Weights of a small GPT-style language model, trained from scratch on English Wikipedia.
Size: 5 heads of 64, MLP 640 ReLU, vocabulary 8192, 14.3M parameters.
Architecture: RMSNorm before each block, rotary positions, no biases in attention or MLP, untied embeddings.
Training: 293M tokens, 4473 steps.
Each number is 128 + 24 x the weight over its row's rms, rounded and kept within 0 to 255. Layers, rows and columns count from 0. Numbers have three digits each. The size before them is the row's rms in percent of the matrix's.

# q: layer 4 attention query, 320x320, rms 0.026, rows 0-115, columns 224-255
# k: layer 4 attention key, 320x320, rms 0.0262, rows 0-115, columns 224-255
# v: layer 4 attention value, 320x320, rms 0.0297, rows 0-63, columns 224-255
# o: layer 4 attention output (transposed), 320x320, rms 0.0339, rows 0-63, columns 224-255
q0 097:139117131108087134095124116122134126187124109160182146131114171146151123140121142143140138115134
k0 109:097166122096117140107131127136146139146088138155101122147113140107113103163097137133114098146134
q1 112:135121138133178101144153160128122120132130118082173128086135140155156130119154127168139115107092
k1 112:146147075141134098123104152149154180123137130147103168109154157161164147160131115132143066129125
q2 088:141132137119141116093125144122106138140099099135136089161112133116149137104154114118103093142165
k2 101:122096118086178190159114139104116091101117122104120137093111105102055124162164150127112133127089
q3 095:097153133119126147149094105160089114099114181105117164138097119161134120098133158150110155192154
k3 103:126128137128150134143179083120102077137130143136130075114098093130127124110142154118120172103147
q4 093:136126154135142104107139209110133114089147141098137149117141119144151115119124124123126121140102
k4 099:112120100142125129127101089166132125186128090149123166061129190113093112168141096174065127147117
q5 100:118091090145137126097114125135102132152143122132170124160137134131164113120115096147081156150166
k5 104:109094135101143118122107117105125070110165115161128089066099120137109160154119148119174108165143
q6 087:145119157148127104142132169122135105105119163185141166110129121150094117094113145123155134155089
k6 101:123165146142134091102116097130120173121130096161122132129178142130133154147101122129139136137147
q7 091:131156088103134098121125103097128112144129174136112177112101145162124132140100137107112122135126
k7 096:126170131145134164152123147152129187126145136112136135126088114100096111117187114135112128113161
q8 096:118125139113143134128064128105133142153138128107085112190114132182147089123107131159116143108148
k8 099:097118141156156132126146142127136100173117124139174141107108095128142164172089131124157155131129
q9 109:098119124169140144162133116112092132136154102161124167087086142135123129118104144149074088115158
k9 105:144155115115101109146113147143175128123132109114151112090122117126152152095139099150135137145137
q10 103:126094132116131154103140091121157120098115104124076129123152150100136128161104129179138102122094
k10 103:102090152106114155172133097129138109132146127154104117124105155108149168110105124107145125101092
q11 095:129182111170105148124135107165148104153132151139123146172099134098152121143105162107145167144151
k11 103:090116116115133139125146163129132123097127119077155103150119112097113128112130148143135144121113
q12 103:109137150101156101149131096131123179137125127101171082117115129135094098131086174141144150109120
k12 105:160151139149084151177122131128158120126138162110135135102115186111110125167131136123108095059083
q13 089:116139125123143135166160132105146095160138141154145164107165166150106136129144133118130103124091
k13 108:186152109118143092095118150158157161123116142126118152161112159129152127173147121145134121136111
q14 106:177109146075132146128123139130128128139150136156087129136117155159148166147080099199149129087125
k14 107:078133139142141121137164090109149145128089100134112146106153090122137096168098148126120143107108
q15 098:126156108157121105126109095155123105125157159117162178113092128144162127111174115107088153135128
k15 098:149131107100142142139153089126147119139135122122159103075155137147097109112101140155130115116122
q16 102:152149148132145122096156076118159139109126142190124146152123130124056122107127132156171134110126
k16 102:133132099134181128115132164142143110144134130141131148134166142158136089173139125110109136122138
q17 106:105092133128117159142113089132156159108160116108131125111153135162115141133167108124147140116160
k17 099:084137092131100113143117131099119128163141144087113076118153121114124130115115075113140104131156
q18 105:170155140089121107084096168122168116121111108119130127129122127127207151126107110128094137145164
k18 104:156083125134130147099122152154127176158128118109166122091150119163129150136170126119164118141162
q19 101:130094151130112068113132145126122121126132086160104094114122112128102112126108119124135155134162
k19 097:116144125130140126188114175099141118131131134151146090114148132155151125107171082159128137101100
q20 109:104109109100134112180142154129175133089118137094165132120093114103068147136155162102142117073108
k20 091:094129142138108145114163134149111138122142120117145118101157151109137106139118091143124144117111
q21 112:120168125125134158149137112140173153148141126095168101131116127119104119102121085111133094126135
k21 102:130142130155111103085097169088170117130154126095139128135124143116140142103112143159115160145141
q22 110:158142141112109118147147135147101146100091143144159112135173098124139140182182111135105099120115
k22 108:143108134075112110104158079102096160160127141083138145151133116145136152117097121145098144142175
q23 108:137158146093107138114108130164135131119151152152137153121152117108190142139134130148139104149083
k23 100:145111126136126115135166097176094149117139149092148115095153132128104151111142170110122126160124
q24 101:141161114135164140103134139147163112097152117140163160133116106141178086126155162098132102126093
k24 098:158099130091153097078106081121120139139132151107126173170156154157119155148106126143151157150132
q25 105:152141153135112106159096159161136144093152133137104132141090124109143113094145116124129144131121
k25 098:125153065153128109116127148149124124088134113104174161181162127147115173119120078127140141088121
q26 103:133138096112102086138146162145142143132108133108127050111116124108119152131131131088144108131126
k26 105:129185125131118126119123161195128164079149149137110166135127147133119136139131119165100126127130
q27 101:092193157107104122099124153118139152144146127142128114155093114140128185122117140126115059126118
k27 100:073139138089126110111101122101133124139115105136182120124138127135124164137140077114095139151146
q28 102:141095110095107165122140100154155159127167106109125139128109120126144090147107096161105148116109
k28 102:099109101157116106147109149162111113068117138118082088144151183135186159125118133169161120115073
q29 103:110140115102109159116126096124090158153124091182134106177094099096101103089116130165140082128117
k29 097:104127128113158116118153105177158110118126107123142116138100113123181109136127088114158132131095
q30 103:124106133115114127131150112132087186108114136111073115153154124129155120145123137097116169156131
k30 104:147087105140133084151133177142175153104124075078135149107096091118140144114144137133162113148082
q31 100:115098133091146146155101155159147118097135180131110108118121067145138111071173161106128123151147
k31 099:105135137061152134152104103130136142117167152131115139157171126211107120093089160102146137122116
q32 125:124101152136169117148153157107161098081153083106168113101163075140134134121154123143124111100124
k32 105:161117112136144121106153150130156102135159133141128128117158135162111103113135138135167141093106
q33 100:154130133124119139150133097141161160131114082148074156170105110113161105117143143104120139114104
k33 097:096120121156132125158123175104151128084170077147103144097173102090132134158159167138167095091102
q34 102:129125172116110166154133116121100131146090152163109140170118115123092120073075131149091144130137
k34 090:117108135097125138163128122131108121114130115115167136133120152144109126112155124119103108147154
q35 088:150082137090129153116124101123102148123124117127117141144118129158124097148156097143123100140118
k35 094:122142131115099178132096133121104113100084129119084135133143152127123155115126110146125147168111
q36 098:154192131106096178120134097137122150169123189105075101151095124150140127142130132122152153139155
k36 112:117104165110107103084101115153153087103129081118142140109154133098127129138136152142104114097084
q37 097:129139106101127156150122127137139166130132150117124118129160124166132121155131139156107135110101
k37 103:126083135105156132108173090143156134142137113112108164108120135114137130131088122155113115144136
q38 090:096096128138112105108124160157124097108127162121132152138134120129145151112103081102139157154116
k38 094:147123116136153138143097101131150139128143096141136074096155142169142134118066156106102107153105
q39 103:119083157136131132127154168109102128102167149087127102149099137166118141150138096128139132149134
k39 107:130119105094134129173160135147158147136134151136124165142098137173159129151125155126114143149101
q40 087:149158102153132170137100164141155094108132175127136091127114138115158145093159163125160117095178
k40 102:105173112122135134130135139157150147086099144138126134110171127112171117150132143169097121101100
q41 099:133161110136111084091112095115089137143141152133147181143129141127111103145083120129115106089069
k41 101:061095153124150122100203145166074072099122173151149090137143092105150146121149170129183068106138
q42 108:121102166105144158120140106094120126144106094118083165143117110115111108115122181140108121133145
k42 108:137122113097101169145144121133108135141110115104133151109132117077091096097146118105149166105152
q43 098:098177120134133097142132088127132105126096150159098119160106115116123116124119131139078122152177
k43 097:127118107113125168131174157116160171139138150078137127165121131097151096114114127117144190116104
q44 106:124136142172120165047143105109093108143135173116124120126167116143133089116140120153088141125150
k44 111:143113103128162154157153165144134125112119108149090109135119117097151094174092086168105158118080
q45 088:125146132162118140134139111115127146119073144099083156115134080143129167106138117129164117079098
k45 084:114131145119172150105146132149153124120114069106081107164108098168133092097138153145126118110130
q46 104:119092154148133105126119126163168113153109126125125142096136114129118107134111123144083130161166
k46 098:099137141134152106094116140087102134163099126166074099110104115158121141131124175168130115097162
q47 096:127093137126186143140083138124108123140109106106120157152114120112150157152151159124146121098137
k47 101:125114093168138140143130142178175145118135115101131110111148132122121117078155127126127143126096
q48 100:118099116110120136132111168113120136127187143125156168085121127122125127164111103127131128105057
k48 098:123100141114103183149147108118151088148119139136153130169131168163115146142126120156096127102163
q49 103:139146122145158116121153137117082149141111147100147099114133143164129151114126113179136151076145
k49 100:194116141130111138149131079126116123113148138151083124159120100121136152144139134113140093123072
q50 098:139125164120122112126174114132127119143101134134138144150109135150142102127119148145071098134181
k50 098:112143140130114130129119088097097170132148151112133153136108141126107126113154127103094129113153
q51 104:117115132128122114093128141149133175126162139151156153150148138151143147111137129157145116146166
k51 103:142122141124116138141125124116128122092104094132128146092084127120129110169105134167135123135133
q52 092:131154117142099125103101132108162136158094140130135106177104142100137120089128132129111153123132
k52 101:111138154130097151124109128144118145133105105124135120127107141108119121127123183169141096145114
q53 099:134140131132158126110168087153103107151112141123110128122135098148130199132112127150149068093147
k53 098:152139155146136140113139165123091134147143083083106131137140126070141128120157134134122136122144
q54 105:115137175112110111078133136137120130131128138151109145150151074100132147123135129133156113145093
k54 102:127128141126135117116132145154135071161167121124134148119114097134133119125134131117131120124135
q55 102:167116151126159148160104115119118116175145119137128083100064134122082140145125121151158159129115
k55 103:099150116119108128105184121150127089133141157142131120189143120113161091144114123113142121150110
q56 108:144130119119135094131125151135108155129154118098150120134142163150153148168124088106118140136113
k56 107:110130119113168174125098140115162119104168126155128120120116155148138064152118151115141089118151
q57 103:131121105143085119108124098149128143122121114095133134125116151087125109122151193152110071090132
k57 098:139111148162101109149122155089091132125134150144146137119152182135179124117140144115140124138143
q58 108:151110133119107160137109128138113178157079129146138115089085119140107128126153106137083141151158
k58 106:124153132155101102077162133064132116122209176104138156124114127130136140130093141141143111107155
q59 102:153119143160171124110141099130176116166111148168104108163111136111137115105163121114088116129139
k59 097:132134154086131134093148143100155170134139111139139142124192142158155129112128109128112152158119
q60 100:135167096129116129127121149157095125118112150155097106133111148139171135156162151168122133091140
k60 098:107156136121119166135162119084075113131143124124094146126166106118134101123127107168128110139126
q61 106:114126126140093091116149158127127101169129095133135132083092122135148148138126135108159125139111
k61 099:160126098156124091148141141135090129137099126151116115112097144158139115151106129100129147145125
q62 106:125094120087131157115101109161151132146117072102109126118134121109138124120130130141124136162126
k62 103:115136109112142104132140154120110131157093119165131142127116126099098118117134119130118099096145
q63 107:149111094159147147115119149150127161112186097149135124101121107120150133136132133067157141147118
k63 104:140154108061119140125106115150105145087128126127142182144102124140109107110135122111093081144148
v0 108:108134182149135110116147115135122120090092085143178121158103130120154098128131101117108143113130
o0 100:117147167146176141126148124158144118140128097151119139106151121127104141160140155145129105131124
v1 110:137122110119120119142123164127122126137111135121096144113148114081143186140095114169134051106107
o1 104:084074163103151132143114127137107146119174167128124145100133136155125086136158183147143133138173
v2 109:145102139102129129154101133139131154140145159157158109103117114131158102123141127099156158101114
o2 103:127104140135143146167154121115080096100138142137114106081111161141128099154113165145124133094104
v3 108:113125093125089143170161129148141144125115143097099099157137115142106147140120113137125157128099
o3 098:160135138109117132129122101107145113170105160140170117131108094090103102137140091118148111165164
v4 104:153136104133139100108142124129111138127142126145122118150105120093112149120081115078076170132138
o4 097:095128159110126117137134112099142125119136087127087132143127077175125106110118125145120183135121
v5 113:121176106137069157162066137102115131134129122178101102120130078128118118111135110117168111143108
o5 103:174122136113102130110145140145119148106139145149143144133123119111125129125185153128141122124099
v6 107:097145093114114124102137150137126098138108130126151157104106154102154121097097131154149105089141
o6 101:168141141148089139140121109123151154130115117133155110121165147153144139157160145129078136118128
v7 107:131113121126155089141107128162146154153120113109140137146152147081124121093172127172155102099139
o7 100:114098144141141123180181143080176106103131130096123110109138151192105119112113119133094143098109
v8 107:084108136147148155131160115123108141149159123101138109142083104112146102105095126154147133115139
o8 099:132125135138110107116129131094153157080103151166073101146127102109111133131125169148122117115147
v9 105:129138176102155108112124134114121138144114130117109124136155144118114100122179148138159137113116
o9 102:114118100202118141138104157105130152088132198125138135157095069111119167115131175100082162116174
v10 105:062125139103107098115107111145127131136131123173125151134138141147099152142123092095127093138161
o10 101:121117149147158122166103167069124150113119105111201104134162174134116090134127152137145143110119
v11 105:082123144137121161144170109145163137186138134124140104116136132105163143132086110143095143158164
o11 101:145105192135116141141122137104101080139115153101120145092185112103112117105093137141076149104118
v12 112:115139120204140136149141083145145159106158110133092130134131111170115180113146169110140082139132
o12 106:118136115107144150109125153139084126138136112109109119167100169119131095120128145081132146133111
v13 106:115121090122136124132091123113136109138152094110113122146113160145142129104148130115138149150113
o13 103:167123129190148091153124143076152152108127079123114136111128163136111113094163132138103148127117
v14 106:088114097117152110160099155137082098135119189172106116158118138127122123116175105161173133150082
o14 103:086150124115131131116125136133146117096124115113162110137152099190115107104149150085130133163146
v15 113:149103090174126086159119145122139153136133102123116133069103142136134142173131143155107147140122
o15 103:118108150137152160110102144153105123167120123132109092158133128134117104104183145134143119104116
v16 105:121135107114115122097167092176106103147071158170124143132125096111123133138127107100110149093116
o16 101:138108140127113113154152143140099174118130143125151119135145104109122111126145139137148090129154
v17 106:118100128110110149098108108158135145143151151109133133141125133125084145158126125101153134175113
o17 103:130103115121162127137146111136103125190132132214130126128136112146118118124116143165082156147154
v18 115:153115118133107156124148140126114110108126118089105160076139131090127157136137125132130139099083
o18 102:156111123112133141102088080135125147139136105151151138094130137134118086149103108113120130136080
v19 103:108105159117116104188118101160126141069179130134120102091158123088134168143163117109104143120109
o19 100:152091110116189155062136142156164138122118136158101112122135094086118150126123138112106146138146
v20 113:105131091143133164174137146139149136077116111182072111136067159111120091173161137132129104096123
o20 105:162144160098156091136094114100149171172124178101156147110123079115091167132132138122135111140095
v21 111:160105130122113127108161120142163083152127109095102157123130088108135113106132139111126145124125
o21 106:110139149129143116103088147165128127093113114139119084151131181139151130117133146157148134145117
v22 106:126145147140148134169094144160154127152077105120141116105146123140119093150159087122145105117128
o22 101:153087138110140178144108122111111118132158160161132137132163140160145114130148127150140113115156
v23 112:153095183150112123122102092076135121101139146128135063151135141109118141121157117162111146090106
o23 102:146183146085156126170110113166141143068148118125164119148145122127146108139132090143158148098121
v24 104:154160105165125091145160143140169107122155122097154118133124092121138136105121123119155143101123
o24 102:078158099130104111112118122130146190129092116135158117097098182126139143106117143102111171114143
v25 104:128139097132144132126142110145144132142079087111097129135128115134113121138122189142119131127124
o25 098:142145125121111161185156076121170126127125104118131086131139096128115146081117130089083116129122
v26 103:135152093151139118140157136109132099118145131123150123181126120100117133123076139111134112146169
o26 100:125076141101110153101149142137160138148113076120130126116132175146124116099136115179085129153128
v27 099:138124138150079113128126142134122101119165140110107116133150120150138182074159075108150173131103
o27 096:132117118133148134124138143125110124121107177143079126129152132104146100136106104120129099123104
v28 112:153084113073173092114114158094127132104098150066162183130142129157137134096127132146125103183125
o28 102:087138113119107143150098160131125145168136097136135142153153125127114129182142097119174113120131
v29 108:156074119112137103152104147162117144097157137104162117149115125132146140109132153102160129181131
o29 103:153125144135139126156109171129144126145114142123082142119106098117097058181147134153133141133093
v30 112:135133139089091100122090129132083159070133045163158165122139142140154164107104103146120108174120
o30 108:099154143167117127167138148144168138103099135102156111135094165156133111131134195124157144107133
v31 112:132097082105124124120137090184100113106123108145116142070115105152127122109136120123122105092084
o31 103:104173132134149126099144131137160144123157119114116094132130174109136153106117136112116113186141
v32 105:089146133150099158143128072146159109107126123159091098123121082132122112099153126110116102122156
o32 101:138136108144148095127141115137111124137089157152124120140141129094111115141145076129123121130107
v33 098:111133077143116108171150094115112112150106145089121159110164112149196171130147132096172097092099
o33 099:107105105129128122123155148131119146145114145106126127121101103128107128145102115135103142096121
v34 117:145139144104135097100141125170086096113137136129114151104125130120100103065101092103138174142111
o34 106:120168121145158145061149124141174118114142120142082115115133132104160150157121117114107135112145
v35 103:115188119114136109111125119083118139133104123102148132155112107143114171142163136135099146091104
o35 103:164145117144129123122143120171119123172161110096133123084157111137110146082133123130175137144134
v36 112:168132114125126103160132101099108138124087126133135113118120097116091092133141133153117167116078
o36 112:106103118102137120079178125099096158154157138157144144138099117142150118127121125097076106100156
v37 114:127118107101116117165163138102053139139132095092105134150137142154141162149135144113128133131126
o37 108:140104100135150083139140156160115115114110120113144143151139139156143143106152079123112097117122
v38 109:135131131123153140106136148120164144099119139119108114126127097158151072155130115125085074103129
o38 106:156115124080162144155137162165133181125103162087140136136108177094157101097118141101095129120122
v39 116:159103124135132102092141111091130135133106130155153095154119094143143170111121148132114156096117
o39 105:096159149136122137152058112133117109117144134148180146114111098129106150120128089159133137113138
v40 105:128139136138103135116116136148098070131111078111117089167145159123089144179171113127161138129112
o40 100:133124114159116089126151156110122135131148156099142122130153161125141139092155120086108153143132
v41 110:092127121131157141157140148090076141127110123128145101141111073125159075117150101151108180180145
o41 103:152115122084159142098117116111150124119154134120136124140122148151086151141084122106116130112135
v42 114:144146170136107092131105151125096120146132146086132128093119109102097095133148138130095161132141
o42 108:115137161070135157081110119155127084140132148163138134132095109162139161130111160112122131088124
v43 105:132110148134157168110106104092163146090135140140131122117117117119171067134144139127159132148111
o43 099:146113112120113121116155140123123161148166118131135141168145151151139119168113135153125086091139
v44 118:158097109096140111163148155152110169100105124149125151094174136093161143137134105089147144177127
o44 106:157065106119139114077107140138110102112125136118120146146122141136102111160096133178087144087147
v45 113:105113141123163121147132156139172174163152166109152105149147110126151158098110151116106120109156
o45 102:117116141130146099138126097085093151118106077110124147149114140134111085157103132136155112161127
v46 110:132162132106102158134123104122092135101110124134135090161116078112144092140155136106125106116120
o46 104:135147124102078134107112149093143122085120124119113153120136156097138130126137127113110153108130
v47 109:113101065089154160156158156181140112145154132124094151130138123128113100137176152100110133131127
o47 108:148140117165113092144123127129162123141139083128116088133124151125102144109156105130143092140073
v48 103:105182102140137104134142123158113139165113158169108149170137116104156179140118172113152122159116
o48 103:184110146104129136129139138148138153127089110108105168122091075138119092137101196139081119137108
v49 108:128111162103112143132123105140148118108098093101146156137120162146129134106151169090122095120134
o49 105:128093146119124085146136117126114119137141081126165146094119113102109165133143153155121167127102
v50 101:198100128120125146113156125122119103154148136182106143068096158119120153132169151136129161111142
o50 100:118171093117112086137121124123128177137146112135146136144155134142075114102093112115143094105123
v51 107:088112180083122135110146120089091178164105074133138136103092121130160142125140108116150132138085
o51 106:115170154211154127132145125131134106106127101127154119094129113136144143128125125136129140113178
v52 111:101141171125119073122128125113136151084123146125136113120103154139131115157124142095095090108126
o52 107:156130141142174146191129141131103158103106102106107154158124075156165179127131130169170134133122
v53 112:127141146103105145112140098143138094161121091135176110142143206127101100158156142153117126124140
o53 108:108166085186161118117200133125169118154146135095132142102149143135111159134095164134121089136168
v54 112:106150136108112078115130128115134115126160120126101103156164126147142125157132122126130146130161
o54 102:192149140141148096143110112151135140146125104139120125138131158136145121101109095108161112144129
v55 109:125123125090135145100119115128144091125134145130178141135160101110146112075137138140155140155154
o55 103:174122108140114119114100077143144160149146143134136110132138113143126148144107110096151146170131
v56 116:171110126075163129116155124133136123133117148120112126149116148142112081144107126142118074164090
o56 104:130145116127117160141138132163056107114108153131130131108102128091095140121179135107119140134196
v57 107:163133141124106125104131168142088132126119084175099136126141092112133118128143076164107145132063
o57 100:126139154141123133128128155112126127129101144116083147146140136152187155066158173125149120113150
v58 112:114154073135085187141161088150143148112084101104126138142141134137154089112098139126094121144135
o58 104:141074181123140108141106110116143127137090113132101088115077099137107117103105138162125127092113
v59 103:117141164156165124161114083159094123150149128135118125112181108109140168125125134166115093136103
o59 099:121115123158135133119139128115129106137104109135068119151139117124139121141154126108106157158113
v60 108:115116086110160100088124103117106129116101080152133151136098099112119146158088155148113172119112
o60 102:153131159085124113123091134107073107081176059126156130085133146149147141113157136128128132152135
v61 108:099119140132164193138105117127101159113128122147134073133094079114097112149134144125114166088150
o61 103:145137183135160110167151083113113131140095143109104140151136118149100113139150152067145117142105
v62 110:140121128116125143156140119165135077148140107160140202115083128135155101111145106149112132131142
o62 102:112178135112133078116117123153113157167100147084131094104167124102134112175127161129112103109114
v63 099:149147170158161143120187133094116088123148129130111144133134116105091150133153137128105148152056
o63 102:116084133154152132129100124153111148105101134138093143073153113077101147168138117124128104159098
q64 086:108154124159116119131123112149186139179097119099163136149116150185098145144126123156102145133083
k64 096:122143079112136070139112136173139099108130095127106114115094090122150133131131144185121175157139
q65 080:097122112129133118120142126152103163166129130139116170160107096153128128144111114101121088144140
k65 089:108133096141140121150163107072148137150126132117102072120113155101135137187112171107119114130105
q66 076:160122091103115075131099141114138102140143132149170133106151125124147122148131178125106172165167
k66 088:120129094152110118135111145171131138092117112143089133182126105161162109088128062120124107086168
q67 082:166102111078169171141104079120124135074109154088115115122137175120148147095178164090145123149170
k67 090:146112151071096129121124145168096105104083113142142107118153126119128148090148118157113146122128
q68 085:157136126093126150148111117151137153117178147159086144165145146104171147140118139138174171120099
k68 088:131092117125099180078137116127110170118123126142152094130116143145120110137153125138133178156138
q69 081:143133119056142152149127120157121136131088140109173139117109103162149132082130164093146136118139
k69 085:114132124100120119119125140145073095157130126109120112103132106091114094118138161128100125116134
q70 088:152137143083138125152136104138105080154124113146117123110152133150122134115139122139101142170149
k70 081:138169139119123122133134119146139151111132136112110122133153141128162098074110124129146113178079
q71 088:157149139109134135147129156164104117115148132115091166124154130134151082131121147115117133145124
k71 092:128135176052117133161117091137090110175152078129172123100109113114106120117128166170147178122097
q72 081:152124102116154110097138144120149117134112131139133148075121128143105151142081161140153131112120
k72 088:117090136128107143112121121136118080134129122114130127114110143129128134136098132096122134130115
q73 096:121096133179128134125123125137089152120122107146122109101118075115130135074101129147139150149127
k73 099:139148091162110122120142139139161127112156130097082160121161151142126121124119109094184082097156
q74 091:124128095140168169148168134086124120116135130111106188124106100157118086109158166134096128180111
k74 089:126133190143147119094152135104119140115107148119109113092123083145088120111094107151105098129101
q75 094:145090082116094146114083116163110133115148163132144168123140133122129139113116080119139110113149
k75 100:157119094198065116068135141103106107128136131156129107153119115139109093094121109107127100128158
q76 101:137147084160147085151184109156105140060124141141095111117173118115152109122082118158130129111149
k76 111:139113129107130091146084123149129100068165124114110090107154105073106140104115099169132124142091
q77 103:131173114132090110121134109128098159128139125148120142158123152106132161116131153154151128124121
k77 099:137088147126116120142160105109127096133124149105146108110187126173136095129117077124132151138131
q78 100:150133130132097134127170147122094099153129117107130142110129149115147060173103162147099134117141
k78 098:115098134144136118116119095113208122143107143113162127117169100122112192105109116151141139118124
q79 100:099135098159169155115124140122090131116149148146146139133119162144101110131115155111098109183123
k79 112:102087091135123079148099158138157138133115117110121103116135163120123123072136137149144125096127
q80 094:111141087131152125094110161125137179168124134141117133126065150181102089088139153132107087110100
k80 097:139086101109117110112147149110115134137147128109082134124123134089147123129144160094072111117129
q81 103:150129109078091118185147120169118118149148110101121125123130064121118162102138117151132156110123
k81 096:080150120095123160093125104121090115114150076153113142130136134106177113149169134099157138127126
q82 095:089113093176113160161126096106160094147127120132161097140153157126079148096135130184096115114131
k82 106:150103112107136129164130141148127147160161096101145152143111089125144116151119111141123137134150
q83 112:113152143111117109108112150128115140110159116118135083137095131163141088114100112155153134128119
k83 109:150182152137185100143152120154185141177093111119124088109125130103137113176130136133101133130171
q84 101:126147173104107149144169102121129116155129114150107128132145145087114166147125115135136103121128
k84 111:144128103121140093124180128101125136146126136116154123135147096178126145141122145120141097127188
q85 105:174098117117166101102129164113127131104119114115077108129121124116112138106152115137138104118120
k85 103:106113141156086130173153161140121120176108099125162101133107138132147077153123103158186145140145
q86 097:121109154155144135134130111120156140142089095138148094121100151122161138113114125134166093155153
k86 099:153143101096139134116124128149134107106120129104144178146153095108110132121117159162097113132127
q87 095:096130137154130144107148113109105152126154107139131130136075103127145117101126143159165112107124
k87 101:066115164098084112137096141151134137149128126111195137154121163137103176141102144142126163091137
q88 099:093152172121168122139137150111116121136137170103133131133115105134165120152140110178103140160118
k88 102:075134135131087091139115145123138150129121122117130135146183138139103121096150125136168090134123
q89 101:101133144153098156139119186127139137112165146095147139160128114146116132126115181127121137129106
k89 105:125121129106082106135145108133103132082168148099089095084091109138115098123130159104091128116098
q90 100:136136134138134104133109148128149109097123167138121138124121164093105078169111108138167099098144
k90 097:144148169120149127164140152081111170132108115106111168132127123114128143086189137181104195121141
q91 098:131177147144120103157102117132154102135133109148142118137150066121113124128174135124135159151091
k91 097:103132100173162140130153121132124128136114156132117141096109151127143176187134162130131102125147
q92 103:117129184082140134112118149186097133093151142149130085126140116137126119144133128160194100100134
k92 102:102135115139118140097164111138121117163104121108155112122127146124120132118117150138099137141109
q93 092:097156137144088149117175132100100169116124103168165107110154141116144128124139115129177109115104
k93 090:139111128152148156142127116089151108094133134112152140122170154110103112102112159106148152133105
q94 106:151139142143117118135081103107164156131124111134095123130142161153082062142122117090121155121163
k94 102:150115141108112158163151112121131195121135133142146068127114099132086177093141103102184117130143
q95 092:093126126116100128110133141121143109096066149134115172099130159159134119162163118156145107128126
k95 096:085103132106149124122112111174183095100143102138123097138108099128109185089103135169163162097134
q96 080:091167140125148141141093127070081130137149098133111141132129063095156120103077142114163137175164
k96 080:146095143116148133160157084134119123143155162109099067111134152107088120158156094111133090126128
q97 091:112141175106136112116154133114101144127088118105130108090184103118136107115074105164149151133081
k97 088:128110136146115158141127119085143131174159152171132135128146161176139182118096126087141051119116
q98 081:135102093114095114148097140102157135159126153147139175138112104129112159123144170092114129131161
k98 079:127164141127169138120156140150130146111162087068096112082115095165128133114112156126149160162139
q99 080:149090139100143151140131100143106133108085136122178101115110172144138127105147149115118125158132
k99 083:124100133126118092109159135126110128121120100082161112129128104121111126092083110097129116113123
q100 083:168129122087167145112126109133111144084102135115154122142117103113147134106115143146158092089174
k100 086:102165123114141141132153182093101128077133086127165099126162134153179114117108134171107168128132
q101 077:114129153180110143083124148109147117129102105158155085132134138127090125139140124099131106119126
k101 086:125079128181119119130127142071131085134119147149137089146093154110104139145109102131134062115129
q102 088:125159159141090115096128135175162101125134108139152159174132112130113137144165150117161108105118
k102 091:108126112167145121091124138102108140141128126141103123097139103084138119144142075084149116157095
q103 086:155124152116135158123095118140121131127109184084135140094115099151114175105143116140165120137139
k103 089:107112124134086125109123119117115127131120163120116105138131103131098079134107121112168093080119
q104 100:131138108111113151129123147082103165101089114127126153123093122133141114082134105116163121104182
k104 100:090129130115121141141156130122148171144131120173122126116139121138114146137138149134142140102129
q105 098:165157148133100117105150143112142112173146089093099118152130127090157139155103115141140139148118
k105 108:157123108121183090127158121112133145162136148105137139136162121133124094091123100152171128141153
q106 101:134102110112163131106072100133117142139113138118151102122109130149082129117155101143172103132105
k106 102:126095064170145155146150115093131133130110154122126119154153135157144106163132126108138096099128
q107 092:147141102135072149137131124091167130123117163125150126163163157140159165101147131121129127123119
k107 102:113108113158118151144143142106114127110105131175107131160124163170102168124154114098113112134145
q108 091:162116092099114119128137123149097146152097144097155150106152140131142135141082095136130109100099
k108 100:107140130149145100087154175154108097103122125122112116109114160133133117141117136107096121170103
q109 101:119158104123139054109143148133113107111136106118137079123140112153119119126156107136089114145127
k109 110:119171127142107115139134134124091140159128147094144154127130161072154107149148124151121147154160
q110 108:104081137145110165116111159120072180151106169121112149151141188144129086137123129131133143133096
k110 125:144136125161077157107129132142136105134130127158122121143095152097106117132143157107122067128119
q111 112:153140152122149116129122137138100134110158167061138155134103114129144155111160160118091124162073
k111 109:147160082139123151087088153132119067096100097157132118125125151152098148096111112103125111155082
q112 099:152165100109148075085158133131155113112132089114128089140126096121109096120118152119152153140155
k112 106:114125125129173131165097127128110150137137141089129136108117112124157080163123099146138125109144
q113 104:158104123171157104147150169090129143135083097170109160093112125118121112132104154104116128128099
k113 105:133098116163162147101142167115154153145123194114160113142166161135139166070154151146115120151106
q114 095:176141124120173133096164104164122095138147091106086150151160123130130105132143140144126171127095
k114 098:139099165153123117140104109096128113160149168097123110135148118137102129128115162104128135147122
q115 101:166112166141089116158107135159118122175124093140106148164099106122108165150132151126153125143115
k115 104:192129100089133096111098118112132097144170128124116149131131115129165108143140119125125136132122